config.yaml
num_key_value_heads: 4
positions: "alibi"
qk_norm: true
bias: "none"
init: "uniform"
optimizer: "ademamix"
learning_rate: 0.000931
lr_mult_o: 0.807
beta1: 0.9
lr_head: 0.00469
Each number is 128 + 24 x the weight over its row's rms, rounded and kept within 0 to 255. Layers, rows and columns count from 0. Numbers have three digits each. The size before them is the row's rms in percent of the matrix's.

# layer 5 MLP up, 512x128, rms 0.139, rows 43-142, columns 64-127
100:133103142155136115113141099139111167106100134120139105162117115115118108142177190116151147135146094103097091103130130143145098119157109147140118146140119119117132132131152105097074156134142165
092:129126125109170138123112099103116142108150123096128150146154118143122146083125104095093146122071134101146077126100117128123165119114120152124102140125149113083156154103098146111135149126107105
113:105099148132109139107157152109140088076137152140126153136155134186121143133133157186097147132071109144133172130153136155161142113110148160153122143103108122133146099136167105124139154175085154
095:090156093118150158107147115149148173126177146175106119158113135170092125138109118122151158131120148168133107158119110124159138105152157090123095131166120127118157106155138120135158146127134149
101:159116139179137149113165094156131128158124108121106150096069162113078118110105096114144130154108092159109135080138118135115107092111168153119114086136113146141096117136146064105131085129159129
090:115129143117129141114149138160167152113148099122154126114133139113121128145170093073119117122117148129154120125154115114159094123098087125119123091172129159087134145141127111144099084109069121
101:088116157116116136159140126156127113116115094154121137197163103158145125108113114127167114102152160201111129131125143089153166150131083139113113166149154138145138131172131113153143128105138121
098:105117176136098108114148118112132159147136141107114176129122136131138165131093119164165146104112139140144136143185154106116112152099110126148118134078118132158100101144131151112134146131090126
106:169115089140139106119119098147106104149104085143169152147145172131078141147161133141099169127149113150119145139087107149130108148136100168138112158135134121131153110110114123151138160135104159
113:122128149123135175152129116109158102148136129115117124149195127155138121141073133108084115102106122149129139109112154143111107139108104136143133151135139117148144101120127148123135092186141178
120:093134129159122196115140104160087136111134121113096133131149127119129108116072132133082128125093123128109122132169113152134124120129123109131157094136107161080099160171137125121078078151089183
089:128085115175139118143137138150154159161148090163098115109103143105141101126092109073087110109121144107144115110162107156169125131136148178134071142132145101168151139105132090130171160122121108
103:130119089188145122140143158148136090131112146103150161153143131133098107102069074133118129142130143123107128134126148163107109105121182098047181150130075126149155098107112094152124111109130118
090:117136132092096135107137141116141141077131113111160134173142114110135179145125145153153093105106127113164139088145140156129089122177126137139117155135174085078094097143167125134156084108122094
102:129153136114165123117122070114119118163154119103098127151112151118158101079116141116131169168132122150145101100096108139105132123146112152177137097144107152121069101169155121128123142129114126
113:115113157143142148126086142083137109080149140106134100122107146088150136079123157137176132121143086114124109120140106138113137121134116103099106115131129133178088085116137142129128105178124140
089:132077141124146138156147147099154133153124126116126134124143156146112093164142114090153131103130118157156153152140130125113144100114187132132073143143125119154183158134177116118133169156102126
093:085108096133095143154106122161135112125139094148130138111179097118146124125112086129132085166107126129144089117103097115165141107130172117115113094120111093134109101076114115139120085109067098
100:108175167098143151093118078102095105141118091101089102101153152120143140147114153120078129137085138133168107160168126132125097146115087119146129181087077129094143122134142147128147128169152155
110:116127109126123130164126129143115096156114124174118085138112099117147121119118121104097086155120112158110153105145088095136074129111122167143088139131168102118105116114132123155115157142135154
108:129095157146104145124128164147131165095140105104134153129124142101143143163137109111131165089075116176112112152114136159117128157101092098138121138134078133096118105155128100098111131164155106
095:169136171108119108120157111135171106136129062098141132126120167119163128108132105119108159131108087094145139101128136107101115107105089152149091143102133097170099172111143113123113121131086116
101:135147116124116133166156079117113130156134107087127073170143108130106164128170112158135149129140140119092082126140077137132151109110119178128138138172100131140069127124100143155095105098133122
104:122111101141120142117098084151132146124121127088133148133118105112116144110109113123145177165147122127092091113100110064157110160141154098096148112149089164105100137092127144144126112126080104
079:112103112139139126126137142151159171153135141120159085108144107111134155112132152111156139117135119132095107133127132092128143147121119110117126099144115124140156083171186102165095121080144140
090:135090121140118117091121127119147132147132105108133075127166113148126146130102155163109124118133108075124143103093144123098132125142124139125133133122106129152148105160126093131161129105087138
104:105144159164110193094147154106108154166154079158149139135132129126141138126135130116097158159160143101137162145127110153120136113108141134131138112129166152132111131160098102130162145080124131
094:080150148154146096155122122118145137136137128136097102139156125103139103127149133105096115131109088138101135127097115116095091161106126147161108105123136107181093195150153147109115102179115135
113:159111177095091133150114096108082123136133102099146130126143135148139074109130136112111103116123103153121110128124086125068133158113184131140094124177137097109134125136108094126124130124147130
090:137110123104093135108150132168077078141128111083127155154195158120116151137152118158125112147122122156101116143118099097127129092133100159116106149113168121150163100153148118099171116137094173
097:106136092102142139110139134126112168148117081131081147118121098097141102122110139106127141164086130147133102140133091098148167083100144133148114141142112082120155110101124124148122096138120167
094:123081135135159169113152129127187141150143133151156124137114126121117126050084134142136103139172118119138085171102131119153162135140150121117138131105094145121167115143096150145129111139158156
105:138108080120115149137134120187146144106127114137127114128115128132101119139136159119105121149123132078112084106090107130130075142077151175120086102101129104094098098142153119137134102187148135
109:147130116151166145104135153171127146142140125177127105150110118134114122125097113125120084143119162139084106175137162157117157098108120131135107133171135099104143092124166111155094117156150167
094:135088136112141138134120104116121101144143108099133126100124126141174139096134151157126174114118154093172117094161110126146159148094124100163163156154112119117070122152078082102105130148103159
092:149146116137145120158143132113142102112077135125123141160158160152126169149117119133110109081112117094134089121109160135118135115153191162160156145076156116100088098150167142123120149085119120
093:131141128126124150174095175113130124101117113125103131129119100096165119118130122133092093136109136121134141133170165121087140114122111145135126187143165115166118173079145085150105108106164138
092:106140107089121154108110103109093166149109096157121157150097131103127134123136138094113159115096143158157101155160107095120137099148098123129154151163157143102113156081151137162164141134154082
097:107150157134177153142086100121118116124135118108132084109166161115091134084124125122140120110088134170145132158161117148132132102113124089135078150113116114117134137090113110130115142121135098
089:130135127140169133141145129129164105174166112099136160145113171128183140095121108149150130134124109096097113134128096127110133098092109099131133098102136105098123078133127123111069133118092114
093:121115146135136134135063142143131126132112124123080125098140113088096148122090134114136114110141127141159124159136121160141094174112144102081121124137179146102145127130144125122152158165091119
099:125120148174125147139073125100103141104109152110174115148139129077106135112121142157104113070122122113133152116105151104120110145089169148128175157138103100173123141135121108139091166170117161
099:110144104065116135096118115198164167119123147119083104123101140113101125080087092134129167149137099143148094134095114119157128107147123091102079150117140114126108141120088103131082106134132154
104:136116093152162127118131147123123126143128164130147124161148109128137092097123170095146134137154094140137093131101121119083088164092188190106122133166104183115135127131097149129135080144139128
101:121144115108113117148103092130116124122101097138094121139108088130067150102147105131140186093125097140125141162126110100091090138121087094096090152161106151092093121128165124105116141105123172
095:111113176099140138143150127104151101090096115111165148136162115136141177076150127157153161164117132097076132151105104147160132134112157172145126152174150090125111111100092099114107114161143141
099:112138130139138134157123092098127135187115129130117080154154127091136155129105128140120108153128091155129114110140137111128108167117148165148144119154092156139175108123134120162137117150150179
083:129092103132159112121071119118126160175132138133089127134133090114126105172118144087134128126139126105133131182132141067148115115089168152154161119132108155148116155108117106139117142192123112
090:123128107099133124151137158102146135112113160178164173132118107089124103113151123144140155149110122149141122119138147124118080127115135153134086136134146129148139149121156076150115148130107177
097:131120159119125109125108143156084101094155119082136117111129112154108152128099138141146158112105113141112143101120115131096099159118094121092150153151110126101103110157185107162149086130160136
100:066171130179129134107151101124130090113126093117152152169139153109154155120141121105119151135077113110166110113129138099160138150111129142192107122127136097152107152148156171150133126108085141
097:137111140113132137170145123164132115086108135151106103140154112090123113115109162118112125124168118147164122139133126141153159144146161137111142177135117124109152137096156148140125082100104145
101:127084116115155141109135119103090116163117135122094103107133103184083126145111133137089114150153194126080109167146135094137072115094144119080127155122164146125131159106106087106102134168127115
101:096142146096136150123152116132135093119152149124137159106141122085080152115104121174162136084128151185066135145156132137149105116123120122138152106151088133121128114129101106139101130097124148
093:097089159182142113124137124133136132097174103134182141134141149154142147111130105104133183185138163142081132123148110181107141123089107106127131099132159136147131106100149128110110118154135155
099:134111127088160104110092139097142128189139131140156178099121131136094104133112131092099131175126098154135187174190113150141160152126107141149137142174161151139151146121124096098111165122153128
111:136127120143164149117130149132172146097121105096104156116145127101122134080065141164112140117141086115141143122102154108100111159094113066125161136133100086123056118123137115133087155165120129
079:112150112100108161103126160130106128092112122123124158124094153087114145149106132154113146114174121093113131146111127150158125111114116132114105106117093138116125106129129133132126089154103161
110:121104127141128108127092128145129125148107114189114121138111111116080150135139150118120135167138103116111074142094103101100159155081088093143148124125142139116115121101126120132154129123109098
094:118192160129128164122126070150113142117132116137126144116159115146168150116128159129119143111096144139166157119131094087126151124101101136123131135149132137103126130152164127142103152131150118
110:127141149110162134145127130143082114152099101132130174090126160099108128098083123093106132102115154138125103131147112115178108148120143151150116136141108168149134154142125150155119126147163176
101:118156180143116160164147128128096116135099105123139135158123052157154152115089112107155137174087123126147134123125135134140158112121094095099104137112124142150141117152136160110153132123122111
100:154129140142122166151146135135125142121089182125101140135130113118139099092135130116134151189111092139120089180118086150092103151145172092117151110129117150129121134127139074111110152178152133
092:149125102122121125120173110069163083145134114128107095131147089143104119145099125108097126115155099124140142177130135084134145112155107120107157128132119086095117125116161083110152116108124154
092:093162097130138181127168098133121146138117160130138066132132102109144119089091174136095094139120117137126116155176105109135125108125058138120143165086111125135123112130115096155167141107113172
094:098132144139094139109144114142125118157134185125079128172135109152091075083186136131111095074089132159108098109124109140145106109104142138119088119147132127088109110076136146153149154122136164
106:113104158135120114179128084135165119151147133145067127134162122133147143102116121125118118125140119134144160151142054173149172109112094146124113140123113128168133107121155130135140136139095156
098:143074120114133160111166123146116148125129104122155099151157124130114182116151151140132125146149122126130137130118184137125114157088163120106093142094110186132122121110132124162113146138087156
097:141124089130153152142122117148108133103129152127147129122118185088127139099123144183125118128085090133127073108133098126101116141125093145148172149106110104100139110120165105153131104130102127
103:128128104153138125129160122105097127154156147139118158132144136124113110142136141115140154157131137090136128128113113120100134162085126136086077123162130124119095185138158104105086094164143171
112:098092159131144188144127117134104087122154152127156097139115145161092138122097092117126174118150139081117123103083086169128127143115130108134112122140112141099129099148130128146162154108096106
097:109131164179152136148095136161112107147143124137164143164102127103068135126093155126117179103137133127105093134125118167138130133062117123120139090127094147131105102095165157120133102161126101
095:109140111130115142159140162173143117068155104118111149145128137129104153110166118138140127070133118130161112123146135090140167122125152077163095086148123163150127137122110073102152138136135114
111:143115130168144126156120155181151110138122123110136140098145137141143120117094106134134145171121144142153128103080079131099120145110123101154119097129116105177123126133172107084121145154102160
081:104134134087130134153122108128130092080105155141096136172135145150134128130151140121148169131115146147126185107103140094141127118161121109134147138117139116165138164136145135090143103068146097
103:147123193095121146134142100095099124147083157165143132120147102107122091115085132106094119123131109136159103135131134106125100099093136106119113117122105133096142115150140112144089114131162129
096:133112169150191133137140129102166112086132125117104149133165136134129057147099114108137163122155092146137139141121132112149148140154118170114119143177103166111139132145131144149144140118142106
106:160083079123157118125152122124106098125139123120103125131159123128141112093173163131092129159092108098114123134088111158145121109077146139136102137117119102131148098121127068150124115089167164
110:123118115129108164154142153152126140142121097114157122138144112138092124124131130136097095134170136123105112078116122110141121113099156067119097136115074136139126130141099119117098139129116188
097:161103104111156141127123097165117133089172101082110141127153139127147132113186108182104120125142141135106126120119119162091149133122140069101138169109130117152117145111168139134110121096106119
100:137134110164131116135143098111110122134078141141132096114131147106113171137148130124188137129119133118149130125103143135147090120154100161126130148130123114118168115123140162130162101163109168
095:154136088137163133116095178113124139124126127133107172139172113143165066155130143140100153113095126101117100142135105115166171112138103151126125151164108113145161131114140114147126155111158131
111:121152152135116169096147153126101097143118119111095102144135109204151095126157106129113155153151125134120113134113143132129137091096159141110140090101137133162102123131076126115059125107089135
097:122077113126120165126129126122143101140110132128164159117126068118081115158137107110137153169151128142090139092070081150139125117125115137118140144137096130148108133139091111131147143118104105
102:132140110146136147145124156121103087140135153145118150153118110114092131105148156124126152112137097142084117133124173103143126104118134121110111141110128143161077118111098071165174072103096123
093:111142141060185135127125124173166135136120135126162159127098128143096109162119143066134131137157118145142111147119119127117131137134152054144116161118143139186115123120134122131164121108114136
094:101099152123130165108120088121153084128157133133117149069132140144123172139135116160082123140120138101141142144150133124118138099138147106163159079178158133129097105111128119130095119103100100
087:141103118099104103127171111119157108088141082147142100120125120190104137131122113102135122115136156149149128128114137080139126070127120092147154175104146054125167134157168119091140115157134129
095:130123137178094132123134089098111111112181136093099122114132100109122114142063101116106143087145118118150082110102125125114183158117155156145112088155191130150143139109143121153093163145112148
099:115105091131113148152122109116114145142125088079079120138098098108103126087094121144130123118105165103091157113145117088091092117098155099113128124107115105124103106147138111119159192165133121
102:146117144102157185118163135147142138100146146150137157120109167103098124130137102128138118144141165111108158150094104141084170102136186154139098116112137170091132120110102096115113166137147149
093:171113189089147139131101170112108155156128121115120086098126158132099117134128128162134152146155101185110132143118164118149113160132121164105140137172135147098139155148134106127109160163136086
099:114134162158127149114151153139165124140130115093104093110119122117188108119157106094158149091110196138169114110090136142138130109118161080116124155114103083127111116159136135124162079108119132
098:125141100134101141130136137133126130131125119151149172113097104117127139135150103105114141118134104112138115085105099161124130113119161147118147116081133103139105125145143136129156119120102162
103:120080116126169115123096088122135117072136140110151130141119125102141121151087118135093147135135134136142129157139120120084108107155113121107121158147132136086133125099113125131133125174122083
089:133106149136175134128128115147142137093155101109126101145129158089123159141160090098107111135159105106091128116151111136102102123158113089116099171105144189137126168094118160125133142153144105
102:104160100159148137142142166113149101120139143158160120139125122141102083109121133102138105148138084095139134138099108082174105123131115119129140117135113117137129119137105149118185081181163121
108:124090148144108154117150103180082118157137103105115132149150133132161177156125133117121149092135153138168148149145137128165103105097146079125139166152124128120140161136115117118117149131116151
099:125128123107142121127114102113092170157120128071174144127130141116135123131168117105157159147113087159130106123094103098147159095123174149134145138146138137084135086125110129097116174136124120
104:130122120153161123126132149134143107125086115129163109130110106134122153120129105104113151113120105136089114105154113106136153135089121155145149095140083142076131091088110137143152141121145096